config.yaml
n_layer: 12
d_model: 192
n_head: 4
n_kv_head: 4
head_dim: 32
d_mlp: 384
vocab_size: 7360
activation: "relu"
norm: "layernorm"
norm_place: "pre"
norm_eps: 1e-05
positions: "learned"
qk_norm: false
attn_scale: 0.177
bias: "all"
tie_embeddings: true
parallel_block: false
init: "normal"
init_std_qkv: 0.0171
init_std_o: 0.0171
init_std_up: 0.0171
init_std_down: 0.0171
optimizer: "adamw"
lr: 0.00225
beta1: 0.95
beta2: 0.98
weight_decay: 0.086
lr_head: 0.00459
grad_clip: 1.0
warmup_steps: 228
schedule: "wsd"
decay_fraction: 0.255
decay_shape: "linear"
final_lr_fraction: 0.02
batch_tokens: 32768
seq_len: 512
doc_mask: true
train_tokens: 271200000
steps: 8277
dataset: "wikipedia_en"
Each number is 200 + 30 x the weight over its row's rms, rounded and kept within 0 to 999. Layers, rows and columns count from 0. The size before them is the row's rms in percent of the matrix's.

# layer 4 attention query, 128x192, rms 0.125, rows 0-25, columns 64-127
072,195,141,236,206,174,211,210,235,262,178,237,216,195,206,272,179,233,191,156,198,187,152,253,244,136,206,240,166,167,155,187,209,210,196,239,199,178,154,181,252,154,234,240,192,199,185,223,181,195,169,162,202,184,199,179,220,226,177,205,152,210,234,291,207
082,228,246,194,254,194,165,173,222,151,190,262,200,212,174,197,223,147,174,210,174,228,150,214,199,219,199,218,188,192,172,205,218,260,199,174,156,143,148,173,203,206,210,182,187,170,201,225,186,238,160,294,168,209,184,236,214,219,177,146,210,152,188,241,180
077,187,212,197,261,183,191,194,224,160,173,231,127,207,175,271,158,176,166,218,243,190,189,203,200,191,219,211,191,169,186,169,217,183,234,198,156,197,226,220,191,130,220,185,186,199,161,240,201,256,225,182,133,195,226,229,246,227,145,214,220,185,185,211,259
062,225,219,163,200,178,250,146,199,187,191,226,183,185,210,274,258,266,190,267,205,191,216,148,155,178,230,183,189,192,187,173,200,198,195,235,235,210,243,263,177,174,145,165,146,168,209,208,204,221,243,202,184,182,209,204,208,219,137,191,196,185,181,180,209
085,224,253,201,219,194,180,192,224,146,211,217,228,231,148,145,216,174,181,174,200,258,187,187,168,247,183,198,203,214,219,225,183,260,227,169,169,160,138,172,232,246,168,206,183,183,205,155,174,168,204,299,181,232,206,222,200,223,227,190,226,200,203,166,192
056,194,230,186,152,190,197,192,207,203,172,179,242,208,171,174,204,204,198,201,236,223,165,186,171,94,193,210,203,249,188,174,196,264,172,219,233,220,187,190,189,252,188,172,167,216,236,247,157,200,201,214,209,200,200,161,226,224,237,230,197,244,193,233,177
083,223,248,169,247,182,192,187,177,193,204,220,203,228,220,187,202,197,204,206,173,236,248,171,187,268,194,193,177,208,217,209,190,164,208,183,193,181,168,215,224,207,175,198,197,188,201,173,163,125,196,241,168,214,213,227,197,221,171,205,221,181,204,159,187
064,153,196,191,207,243,200,247,220,156,174,195,209,171,145,186,200,193,209,203,205,180,152,158,183,152,199,210,212,197,204,160,234,316,159,197,199,219,199,163,175,211,198,196,229,190,205,208,257,289,216,254,237,188,217,187,203,162,194,193,182,206,190,235,229
075,215,168,172,193,174,205,218,239,242,184,236,206,230,200,276,216,258,156,210,202,238,183,227,179,188,139,249,183,191,202,174,199,187,168,204,207,167,224,262,240,174,203,221,153,211,194,171,203,190,199,211,186,224,193,185,201,210,141,209,165,220,255,172,218
058,199,206,253,201,186,181,176,257,171,176,261,223,218,176,286,223,248,162,214,232,251,133,200,176,192,173,204,218,199,189,182,217,209,219,188,203,163,190,203,176,201,217,200,189,181,174,183,222,241,198,199,201,213,213,202,192,220,145,151,197,235,235,195,248
083,234,249,205,234,173,184,184,225,173,203,239,219,238,172,179,223,192,166,195,187,266,185,205,181,235,176,211,182,218,195,227,197,206,215,170,169,139,149,187,233,215,182,182,183,182,196,169,149,170,183,271,179,228,190,228,194,246,204,193,212,200,206,178,186
062,168,251,172,194,225,163,252,219,196,197,245,147,264,194,168,229,214,176,195,219,187,176,166,178,200,194,216,242,199,203,170,169,202,202,131,238,136,210,184,216,233,189,233,207,231,210,173,172,233,168,195,223,225,198,222,219,209,165,167,233,207,177,175,188
056,234,197,139,165,215,186,176,189,209,171,181,213,160,256,197,238,182,255,211,154,170,173,220,193,157,196,159,175,210,231,145,187,204,179,263,173,203,202,165,218,263,217,198,175,236,255,210,215,220,182,188,204,198,202,171,168,167,208,194,200,210,184,215,163
061,225,205,200,200,237,165,234,185,194,155,192,175,219,235,167,161,182,226,138,189,205,190,185,226,161,192,205,238,164,196,193,192,225,163,169,190,178,114,156,234,247,229,285,234,244,219,162,201,198,129,220,198,174,210,211,202,223,257,215,234,202,195,202,174
056,141,247,206,213,176,233,236,203,187,266,262,169,238,186,163,191,218,152,149,209,226,167,197,205,256,199,278,221,216,185,238,184,228,189,166,169,189,150,171,193,181,222,190,188,192,179,154,223,187,184,204,185,220,217,201,237,188,147,181,163,202,232,197,227
054,218,133,172,201,189,199,253,173,280,259,157,206,160,226,218,164,248,217,206,181,179,250,245,238,172,195,247,194,202,200,195,188,155,193,183,214,196,239,200,214,175,194,259,217,173,128,219,185,180,181,195,242,186,185,198,204,218,200,254,201,197,190,162,170
056,198,192,200,228,175,213,208,225,172,207,188,176,211,225,207,151,188,170,150,214,213,211,210,230,227,181,212,223,178,220,241,197,180,210,145,150,200,193,184,203,213,202,166,227,208,150,151,223,165,205,222,194,214,211,219,190,230,227,230,230,196,182,157,212
077,235,241,193,229,171,189,193,195,200,220,236,201,228,218,194,225,197,178,195,187,243,221,207,197,231,195,220,180,225,199,215,176,127,229,193,170,166,177,202,236,219,166,189,198,187,205,181,144,148,181,213,169,218,183,237,179,235,211,210,211,194,210,172,202
090,223,231,182,239,202,183,181,216,188,193,237,202,250,239,191,220,200,158,174,176,226,209,189,207,251,146,215,204,225,195,218,184,172,180,151,184,131,136,184,216,232,184,200,171,188,195,168,164,155,180,250,209,226,193,214,164,244,213,205,209,174,212,162,180
050,220,183,187,176,194,176,157,238,203,179,178,216,214,231,263,200,200,166,208,222,182,214,205,158,131,174,135,184,182,225,144,201,203,183,209,245,214,249,233,203,181,193,210,185,208,196,243,204,188,232,162,182,191,205,196,186,216,187,212,191,215,135,180,206
085,163,149,201,174,210,233,197,148,247,186,170,157,176,269,240,186,232,227,216,210,140,247,196,225,176,221,179,213,200,197,177,192,118,194,231,234,242,248,234,177,174,216,205,223,227,206,216,218,204,212,82,219,176,200,179,202,185,200,228,193,202,206,208,215
062,145,235,182,246,167,204,199,269,137,220,179,229,198,162,140,187,121,185,148,221,230,128,203,186,189,202,219,177,205,216,216,180,219,222,161,190,226,216,163,187,161,201,213,180,190,161,225,200,216,178,158,155,230,203,184,215,218,152,165,207,237,197,234,175
064,197,193,170,233,234,211,219,163,236,234,195,189,187,203,161,165,173,215,227,198,133,224,213,183,155,232,226,176,195,183,176,187,175,181,221,186,228,234,211,192,157,179,237,207,200,214,266,150,192,201,140,199,195,188,202,215,215,199,251,216,174,192,196,206
051,190,202,188,204,214,183,242,190,176,249,256,135,258,235,204,237,222,204,211,170,202,166,200,207,237,218,197,212,197,198,188,141,192,221,156,244,159,209,200,184,189,223,201,238,201,225,137,212,218,164,209,223,211,183,213,228,206,125,148,235,184,170,212,192
054,171,219,231,227,194,183,215,233,165,174,269,179,259,186,211,189,158,208,136,237,205,119,210,200,174,186,196,223,179,194,190,175,222,230,161,166,155,160,135,207,219,260,209,234,230,185,138,193,250,149,190,200,204,214,206,191,209,185,156,222,221,224,247,236
055,189,148,161,268,231,160,190,186,218,192,273,165,211,183,211,217,190,193,216,230,186,170,206,202,155,203,200,208,145,195,192,184,200,147,214,212,193,241,197,161,143,208,203,255,202,183,145,208,216,171,170,218,232,195,191,205,192,146,157,217,210,179,251,251
# layer 4 attention key, 128x192, rms 0.0934, rows 0-24, columns 64-127
065,209,227,171,209,194,224,205,218,226,181,209,168,214,239,227,213,216,219,216,206,181,170,149,209,170,195,201,218,197,146,171,175,201,216,216,182,179,226,198,218,191,191,205,203,233,207,148,179,160,199,194,211,230,217,216,222,239,186,326,244,223,233,174,231
075,210,186,199,219,185,212,219,218,188,211,214,252,196,153,238,245,202,187,214,198,258,203,199,135,193,189,226,193,199,230,218,203,259,207,193,227,173,194,178,184,183,196,169,203,199,196,203,185,163,181,336,229,163,188,162,182,224,180,208,197,234,199,205,176
081,205,222,192,232,170,178,247,274,189,210,182,210,220,178,246,217,197,175,201,229,190,207,180,175,158,182,227,220,218,244,207,193,193,209,180,232,163,197,166,194,204,167,181,182,178,146,192,202,168,216,170,238,156,203,194,230,195,181,198,221,228,240,193,206
069,238,213,210,215,191,233,164,213,198,206,260,193,212,178,219,145,226,197,211,185,221,245,206,200,246,213,258,183,208,232,216,197,191,162,225,229,216,176,241,183,233,187,171,188,151,138,159,225,177,257,193,183,175,149,219,253,170,145,139,193,202,182,196,214
070,164,193,223,189,204,155,200,205,198,215,201,250,195,177,203,248,227,177,194,197,239,158,233,148,204,216,201,200,204,191,203,183,238,235,180,210,191,153,182,193,194,223,180,206,201,230,196,171,235,172,296,217,181,193,163,150,217,218,169,181,255,192,219,181
060,167,152,188,179,216,197,213,161,229,207,203,173,150,203,173,157,187,228,200,177,223,202,201,221,241,203,168,203,194,177,158,182,221,254,215,186,230,147,254,188,211,215,214,217,213,207,208,245,218,202,235,168,182,190,215,187,197,192,235,207,213,184,234,172
062,216,200,207,222,178,182,188,197,214,224,197,236,201,188,215,254,250,186,197,204,247,215,212,153,197,210,189,216,200,202,217,193,161,182,170,217,181,189,184,196,187,205,184,210,177,203,183,181,173,214,230,216,193,196,168,186,200,204,178,195,234,200,209,171
072,208,158,210,159,234,201,221,189,189,215,207,243,113,187,182,147,156,233,230,202,211,193,255,242,224,189,230,187,196,222,218,231,260,216,198,192,226,188,224,203,236,186,199,179,195,170,239,226,223,168,256,213,213,190,197,205,188,177,196,208,159,149,210,169
078,241,237,197,200,210,179,183,269,228,219,259,191,265,190,220,199,217,189,209,207,184,210,240,164,185,208,245,170,189,159,187,194,202,112,199,199,151,203,222,213,212,218,190,140,165,201,138,198,135,285,191,220,223,192,206,232,250,184,207,216,204,218,200,232
066,190,234,202,226,265,182,240,245,144,202,253,203,183,196,224,172,143,211,205,194,245,188,181,131,176,188,185,179,197,205,191,185,234,241,189,203,165,143,188,196,235,199,148,140,202,192,171,209,197,261,196,164,183,191,167,246,217,161,246,253,212,103,180,194
069,199,209,212,223,182,158,192,228,204,197,218,248,225,167,228,253,239,176,203,200,240,189,207,137,191,210,198,192,187,196,194,167,200,207,185,216,173,164,174,195,172,216,178,206,207,226,190,182,179,208,278,215,176,214,184,172,216,212,203,198,259,215,216,187
081,212,174,208,226,210,190,202,150,172,219,157,183,163,178,195,116,167,195,203,237,219,162,228,156,163,138,215,244,191,254,181,203,209,150,150,163,179,149,199,177,246,195,183,200,150,222,187,176,209,188,199,296,148,196,219,203,209,190,170,219,215,207,212,188
058,216,146,202,202,182,232,159,154,220,186,159,207,217,196,183,190,201,188,188,179,242,245,210,238,245,209,173,250,205,160,200,193,179,189,206,208,230,203,233,203,217,241,227,221,211,189,217,223,185,191,219,173,263,162,168,210,189,220,193,183,190,198,214,238
075,145,170,187,208,235,195,225,188,260,227,207,191,201,245,191,176,170,158,183,205,158,194,254,226,139,158,236,225,233,193,184,179,194,174,174,200,168,282,180,224,228,191,233,208,154,224,207,152,231,135,229,165,204,165,195,220,234,220,258,203,218,236,192,225
064,219,247,165,189,198,168,223,217,186,172,258,227,219,214,198,249,238,203,185,203,141,94,157,182,173,183,218,178,202,199,209,211,226,195,195,167,178,164,182,212,166,188,186,214,218,200,197,158,188,165,194,262,202,238,225,154,247,208,149,182,269,214,226,202
070,233,230,222,200,162,170,213,180,257,205,168,155,223,218,212,238,281,199,217,200,179,177,188,272,193,200,230,184,205,180,198,209,172,186,187,190,172,234,199,206,198,192,249,232,224,166,209,168,170,217,201,188,180,202,235,188,203,227,200,206,160,255,165,231
055,205,239,196,215,186,155,229,213,195,214,210,205,269,198,184,282,181,171,174,211,136,163,200,225,196,191,217,189,210,173,212,184,192,210,173,202,196,208,152,210,184,193,218,209,185,178,233,155,224,168,194,208,201,240,189,190,229,225,180,183,201,234,184,232
073,209,219,221,238,181,166,183,219,212,189,204,211,259,197,225,249,257,179,187,191,212,207,170,146,180,195,201,214,198,189,206,178,153,203,184,211,179,164,170,195,173,223,162,223,203,220,183,190,179,237,216,198,190,216,173,163,227,236,210,191,270,227,185,191
063,199,193,201,228,183,187,194,182,184,218,215,244,236,190,210,249,213,180,197,215,227,190,203,136,192,166,218,212,180,207,222,162,187,203,174,197,187,193,173,187,185,206,203,211,166,220,183,188,188,200,238,217,186,218,173,176,218,217,205,211,231,209,184,191
071,169,182,232,228,200,170,215,203,229,220,203,204,196,163,196,157,222,196,203,193,206,198,221,186,253,221,199,170,207,179,189,141,191,143,167,210,171,209,223,189,224,216,159,184,159,131,200,203,183,261,167,199,191,233,212,265,148,181,126,235,179,255,186,216
077,209,203,171,199,200,226,207,182,194,213,203,143,198,253,191,145,178,217,193,207,160,234,171,252,183,191,193,220,204,207,196,199,138,188,219,189,234,246,218,214,217,175,215,195,189,192,205,239,192,206,67,184,222,200,227,252,175,189,229,216,148,220,190,219
085,162,250,222,223,190,158,224,209,165,181,130,189,196,171,199,228,215,236,191,207,154,157,195,171,204,230,165,183,212,180,203,180,226,240,185,190,192,121,165,175,182,188,191,191,276,190,203,205,184,225,169,210,165,233,187,206,163,199,146,234,242,221,213,189
063,200,211,174,218,143,200,160,164,221,190,152,183,219,180,199,165,273,230,208,219,150,209,216,238,177,194,219,237,216,218,193,269,157,156,209,176,256,198,209,197,211,171,268,213,204,207,168,229,176,207,170,216,219,190,242,214,172,219,173,184,199,219,214,201
064,230,171,200,210,182,250,231,164,156,209,168,169,190,171,207,167,205,150,186,237,258,167,171,164,199,173,225,230,214,229,208,221,205,210,201,173,160,194,181,201,195,176,132,229,192,214,155,145,208,202,215,259,176,219,204,184,180,214,227,208,196,212,205,222
067,148,194,195,213,233,199,223,204,166,186,182,186,146,200,206,183,156,174,207,242,206,177,172,145,129,142,170,213,197,189,184,142,241,275,196,200,193,162,156,208,223,203,197,201,229,231,179,205,224,196,197,236,215,207,174,231,223,194,323,248,240,154,197,214